Weights of a small transformer language model.
Architecture: RMSNorm before each block, value embeddings.
Training: a variant of Adam for these matrices, 171M tokens, 7047 steps.
Each number is 50 + 10 x the weight over its row's rms, rounded and kept within 0 to 99. Layers, rows and columns count from 0. The size before them is the row's rms in percent of the matrix's.

# layer 5 attention output, 128x128, rms 0.185, rows 0-25, columns 0-127
093:57 50 54 52 52 43 40 53 46 49 47 50 49 44 40 50 45 53 50 52 55 41 51 53 47 52 43 50 53 44 51 53 57 53 40 50 51 58 45 44 56 51 53 44 44 43 49 45 54 51 49 48 52 46 42 51 51 45 61 57 48 51 58 49 22 43 69 75 47 56 57 61 47 43 32 18 53 56 69 49 51 73 35 45 41 78 49 50 34 41 22 54 35 53 53 48 56 48 81 54 35 68 49 23 57 41 42 48 65 52 49 65 47 48 52 48 33 38 41 52 56 42 38 36 54 57 69 58
131:37 53 50 47 55 57 57 55 56 56 48 49 49 54 55 62 51 54 48 42 48 52 50 43 62 51 48 51 52 52 40 44 44 58 53 43 55 45 42 36 42 52 43 63 51 40 50 53 44 49 55 58 46 49 55 41 42 63 40 59 58 37 48 45 60 59 27 47 57 47 35 44 58 49 61 74 46 54 41 65 42 27 27 72 60 27 45 38 51 60 81 44 69 43 41 56 46 52 47 48 61 59 60 76 50 66 56 57 36 67 53 45 51 42 62 55 44 69 54 41 55 55 69 46 49 64 36 31
110:53 62 51 37 46 49 48 58 41 42 57 60 48 54 49 52 46 43 46 53 56 43 60 50 68 40 42 53 59 37 59 50 59 58 51 31 44 56 54 43 46 57 55 46 44 36 57 41 36 44 67 50 52 63 42 51 45 55 41 59 59 51 56 56 42 55 55 57 51 64 43 60 56 74 63 68 65 50 32 55 59 26 56 61 43 30 53 38 43 52 43 44 62 57 35 35 70 35 25 53 56 46 37 64 49 64 45 38 32 41 50 41 46 56 46 40 41 48 52 51 64 67 57 60 60 56 40 24
106:41 43 46 45 54 45 63 46 59 56 48 55 53 55 51 56 54 57 59 40 46 64 49 51 56 54 61 53 50 55 42 50 33 51 57 49 50 40 48 49 48 47 46 58 52 52 48 59 47 49 44 51 61 45 55 52 49 55 43 43 52 49 43 48 78 56 55 40 88 47 71 40 42 61 66 56 36 37 50 47 59 56 41 57 28 44 32 41 43 29 53 29 28 54 43 36 47 42 32 49 67 43 53 48 46 59 30 52 48 36 69 46 42 57 40 66 45 54 51 62 66 37 53 70 46 65 51 36
080:47 42 47 50 61 55 56 52 58 63 42 60 55 37 38 40 57 46 57 41 50 53 51 44 32 59 69 51 56 62 55 43 48 55 51 51 41 55 20 36 70 46 36 74 51 38 63 54 74 49 70 60 51 51 66 46 58 61 42 59 43 46 53 48 35 60 56 64 56 50 56 52 54 46 45 42 59 41 47 52 50 61 52 52 50 51 42 45 28 46 39 44 47 58 42 40 70 48 63 55 50 69 42 42 53 37 39 36 51 38 55 56 55 41 67 47 38 46 44 50 77 51 52 64 57 69 63 54
071:35 46 43 49 56 55 58 48 56 58 46 44 51 45 47 48 55 58 48 44 41 53 37 40 50 57 50 48 45 51 39 47 45 50 52 66 45 41 42 43 45 47 47 52 62 51 44 61 61 56 60 66 45 43 54 37 47 55 51 49 46 39 42 34 68 64 38 51 35 30 30 47 42 48 38 49 57 51 58 51 42 34 33 55 67 52 53 46 70 44 63 43 53 42 50 65 52 42 52 59 58 38 38 62 30 42 77 65 49 36 35 29 51 60 41 50 72 70 58 54 32 51 71 39 43 34 53 62
088:58 56 54 43 56 38 54 52 48 45 60 42 48 48 55 49 47 45 61 54 47 46 56 57 47 42 48 52 57 31 56 53 58 46 55 51 52 54 58 61 52 57 60 31 52 50 53 46 45 45 63 38 54 59 39 58 45 45 58 45 60 55 52 47 44 78 50 69 72 47 56 46 54 59 64 36 50 37 42 64 53 48 40 54 57 45 43 40 35 39 56 49 42 62 27 34 70 42 65 58 72 53 50 57 51 34 45 54 43 20 53 31 56 50 59 66 48 58 47 63 64 28 76 66 53 60 54 51
076:58 56 51 62 43 47 47 45 51 45 64 48 45 49 68 52 49 34 43 56 51 43 54 62 50 44 35 52 56 46 49 56 66 41 56 39 55 58 69 72 43 52 61 36 56 68 31 40 45 50 46 27 43 57 42 60 43 38 56 45 59 57 48 57 59 61 47 38 65 48 44 32 44 60 60 49 43 43 47 58 59 36 59 61 50 42 38 47 48 46 51 61 29 61 33 38 64 49 46 42 66 48 60 47 63 49 39 56 46 55 47 38 69 58 42 75 68 36 60 64 47 38 58 70 47 47 34 48
111:64 60 63 45 46 38 48 65 43 40 52 64 35 29 43 40 39 47 59 62 63 38 61 54 35 46 49 61 63 42 58 58 49 62 38 42 51 64 40 36 60 63 55 47 44 33 63 40 56 39 69 41 60 55 39 66 46 46 60 63 56 61 62 54 57 39 57 57 47 66 54 58 34 52 38 47 62 64 60 37 54 59 39 47 41 61 46 61 49 37 31 58 39 43 61 57 53 59 50 60 39 51 29 37 54 51 51 35 61 46 43 56 40 67 40 34 42 41 49 51 56 41 44 47 54 54 60 42
075:41 45 57 52 69 39 63 34 61 59 64 48 50 42 74 59 57 63 71 41 42 47 45 50 43 46 50 55 53 57 41 54 44 42 50 62 49 43 61 59 36 46 55 41 63 65 27 51 48 60 45 53 56 55 64 38 41 36 42 55 51 55 32 55 64 61 41 34 64 55 49 37 51 48 72 47 37 50 53 56 54 45 50 45 61 39 40 57 60 51 56 64 39 48 48 51 40 57 48 40 62 54 73 58 73 67 51 64 59 68 54 49 54 51 43 72 55 53 50 57 40 35 63 50 41 51 34 49
093:51 45 43 56 58 58 37 43 47 56 57 45 60 60 48 57 52 47 43 44 45 55 46 46 70 55 40 43 50 57 51 46 67 42 45 51 58 54 55 58 46 46 51 48 42 55 39 50 41 55 40 47 47 46 44 49 48 50 36 43 43 37 56 46 49 47 48 43 41 33 55 47 53 52 57 51 50 56 52 47 40 36 46 48 57 56 86 57 74 54 71 50 74 42 51 65 32 50 46 46 48 39 42 70 24 39 69 67 47 40 50 39 48 46 38 49 64 70 50 49 29 41 47 29 47 20 57 50
085:57 64 61 36 43 39 42 63 36 42 57 61 45 50 46 51 38 51 45 58 62 34 61 60 68 38 31 58 60 41 65 61 67 56 40 28 46 61 61 46 46 55 66 40 33 43 55 33 31 41 52 43 55 61 40 55 43 47 47 69 59 57 60 66 51 44 50 36 60 54 56 37 40 47 67 50 38 52 58 42 56 38 55 43 53 48 34 61 49 39 39 64 43 41 60 55 43 60 41 50 52 47 58 52 56 71 44 58 61 41 54 55 48 50 46 52 42 49 63 59 57 35 49 62 32 60 37 42
092:54 45 51 68 43 54 32 58 63 54 40 56 53 47 44 50 53 41 35 44 54 47 52 40 54 63 48 37 50 66 54 42 61 47 36 58 66 55 29 42 62 47 38 66 42 34 60 51 62 52 51 51 40 33 53 52 59 69 34 52 41 41 62 51 49 58 39 46 55 39 37 41 59 33 60 59 45 47 43 64 30 46 44 65 66 39 52 47 41 61 63 61 67 45 43 56 40 58 65 42 56 68 66 64 64 48 50 61 44 60 59 60 60 34 63 57 42 55 48 41 51 33 62 50 54 59 38 56
078:63 45 47 58 50 57 42 45 41 46 41 55 46 60 52 31 42 35 40 63 59 67 51 61 35 58 60 55 54 63 53 53 58 57 54 41 59 62 44 64 61 50 49 52 40 66 57 40 68 41 38 41 48 41 46 66 59 38 46 37 40 55 58 57 72 53 43 43 58 52 68 46 56 50 43 48 40 50 52 58 39 67 30 41 52 41 45 47 52 56 77 40 44 56 54 55 26 50 56 46 56 48 64 50 42 45 46 43 47 77 62 57 29 56 50 50 41 73 42 43 36 54 47 30 55 44 53 55
155:50 37 43 60 50 55 33 54 59 58 43 48 58 56 42 54 53 58 46 38 53 66 47 34 56 65 52 40 40 61 50 38 40 55 47 57 64 50 42 52 63 43 38 61 47 46 61 56 59 55 48 61 48 29 53 50 63 63 37 45 36 35 57 42 43 46 42 55 47 44 42 53 64 36 36 65 43 52 48 67 36 58 35 67 49 45 54 48 32 70 64 57 63 54 44 51 50 57 64 36 46 74 59 46 63 37 41 46 38 67 60 72 61 41 65 53 40 46 39 29 52 55 44 46 64 54 45 51
129:49 45 45 45 61 52 57 50 54 54 45 68 50 44 47 44 53 58 60 45 52 59 54 43 43 52 67 54 55 55 49 50 36 55 46 51 40 45 44 42 54 51 44 53 52 47 57 57 60 51 47 59 54 48 56 48 54 52 45 52 44 52 49 49 30 35 60 60 64 55 78 63 56 61 51 63 46 42 57 42 64 63 40 55 32 58 50 43 28 43 52 33 52 62 43 34 42 44 40 52 35 55 55 35 44 42 25 48 47 57 67 61 25 40 61 53 26 57 46 46 73 63 28 45 53 67 72 34
075:57 52 47 51 38 44 41 50 51 42 60 29 51 60 46 57 46 57 44 54 49 47 52 62 60 42 32 43 33 34 40 51 42 44 61 48 51 50 66 70 43 55 62 41 52 56 39 58 30 47 40 38 64 48 30 57 46 42 62 31 58 56 57 41 63 44 60 47 40 50 61 52 42 53 48 42 42 47 60 36 61 58 64 25 45 62 45 58 65 22 36 43 34 46 62 53 50 54 40 44 45 39 38 41 53 36 50 49 62 43 48 44 52 62 33 48 68 49 55 62 45 53 41 55 40 45 61 74
072:50 45 44 60 45 58 33 53 55 54 33 66 52 34 31 45 54 49 39 49 54 43 48 37 34 56 52 52 50 57 54 53 56 57 39 53 49 55 39 44 61 46 40 58 47 42 56 57 65 58 50 54 44 42 50 44 56 50 56 64 37 49 55 43 61 70 35 45 58 46 38 44 50 48 44 68 52 38 47 63 46 48 53 74 67 39 36 44 35 85 73 53 35 57 42 42 68 49 49 61 59 51 56 50 54 42 51 49 45 52 50 38 66 49 68 65 61 39 63 49 58 58 61 77 46 56 37 52
083:62 53 59 43 56 43 45 54 42 46 61 49 53 48 44 37 43 50 55 55 55 43 57 51 43 39 45 49 52 42 65 54 58 53 45 54 40 61 55 59 60 51 58 42 49 55 57 37 49 43 61 45 56 60 47 53 54 47 44 54 50 58 55 68 21 47 56 52 50 53 49 47 63 68 61 42 48 42 42 51 53 47 83 38 46 47 64 56 38 66 28 68 57 61 36 29 60 47 45 34 47 62 63 51 74 38 28 48 37 60 57 55 65 37 53 61 51 24 43 49 54 54 36 64 62 43 44 60
080:34 56 48 30 64 45 55 60 51 50 72 41 48 49 58 72 47 78 65 46 44 53 48 48 72 40 39 53 43 26 35 46 35 49 51 53 37 43 69 54 28 61 64 32 52 47 43 59 23 55 50 61 61 58 50 34 36 41 55 53 62 42 45 47 38 49 50 56 35 34 52 54 51 44 38 57 49 48 53 55 47 51 47 58 47 58 61 48 47 56 59 45 58 53 54 56 57 44 55 57 41 43 35 44 23 40 59 52 51 31 52 48 50 52 57 52 60 56 58 52 46 62 38 49 47 39 56 54
111:49 48 51 49 58 38 32 56 58 48 60 46 50 53 52 65 47 64 53 41 52 51 49 49 76 53 31 37 44 43 61 49 53 51 49 47 59 50 60 65 52 48 55 41 46 50 47 48 46 55 52 47 61 42 45 55 55 57 30 54 47 39 60 53 58 65 54 59 54 51 45 52 51 46 38 47 62 45 48 74 53 56 24 77 41 50 57 35 34 47 56 29 43 61 42 42 71 28 60 56 58 51 30 35 23 36 50 41 42 33 58 43 60 63 49 59 60 56 43 55 50 53 52 50 68 44 54 47
109:47 58 53 43 44 48 46 53 45 47 57 49 47 53 56 57 46 45 45 49 54 48 55 54 69 46 43 52 51 47 55 49 58 51 51 33 57 51 49 41 46 51 55 51 38 40 52 45 31 47 49 51 51 51 47 46 46 58 36 57 60 46 56 51 15 39 43 47 41 55 58 48 45 44 66 43 35 51 65 36 61 36 50 30 65 59 34 54 62 50 55 65 58 37 58 58 30 57 57 52 34 52 75 63 57 63 55 68 62 70 46 55 29 28 60 52 39 63 65 55 48 61 41 34 25 60 54 53
107:49 59 58 49 50 50 63 43 49 43 59 38 40 35 66 47 51 48 55 60 46 35 44 59 32 43 48 53 53 43 43 56 48 42 51 52 42 50 52 48 38 58 52 44 63 59 41 51 52 54 53 39 51 62 53 49 38 36 69 44 60 56 42 47 40 50 48 33 54 34 43 38 26 35 53 25 47 44 62 31 52 49 65 35 58 62 58 66 68 37 42 57 43 38 67 63 40 68 59 42 50 44 49 51 48 40 62 59 68 32 35 39 51 37 45 61 66 52 52 53 46 32 57 61 40 43 56 66
072:43 58 48 27 72 40 66 51 48 45 56 58 40 38 49 48 44 61 67 57 47 49 49 64 48 48 43 60 58 51 43 58 35 52 52 48 36 47 41 37 40 64 59 45 50 46 47 56 46 43 49 48 72 66 44 58 32 42 57 50 61 49 53 40 68 41 46 37 64 38 32 42 32 46 53 58 43 53 53 37 52 37 50 59 35 34 52 56 54 50 44 54 51 33 53 55 48 58 28 39 61 51 48 64 65 65 54 53 48 32 47 46 54 50 28 51 52 41 52 40 63 39 63 73 49 56 33 36
086:47 59 60 41 56 43 68 52 44 43 50 62 39 35 54 50 48 55 71 55 46 36 56 50 34 43 63 65 63 42 49 57 44 51 45 47 36 46 50 29 41 60 51 47 57 41 46 49 59 46 62 46 53 63 49 50 41 42 61 64 59 59 42 55 49 50 38 60 45 60 61 52 41 44 43 48 60 55 64 41 51 57 23 47 64 60 36 46 48 47 60 49 47 38 55 60 42 52 60 75 39 52 48 46 37 55 62 58 61 59 44 48 28 48 58 34 37 71 61 59 61 54 45 33 38 70 73 47
148:54 45 48 67 44 66 43 51 49 55 33 55 58 60 40 49 54 42 35 47 53 54 50 37 51 60 61 38 48 64 58 38 62 53 45 55 62 53 38 40 57 44 33 68 46 41 54 51 64 53 44 51 35 38 60 47 60 64 40 54 40 39 56 49 56 50 53 45 61 45 44 50 40 54 57 65 59 48 46 52 54 34 48 73 34 43 59 45 42 30 41 44 54 48 48 50 63 49 35 43 55 49 23 51 46 54 45 43 43 17 54 46 64 54 39 55 51 47 48 49 72 37 55 70 60 60 45 25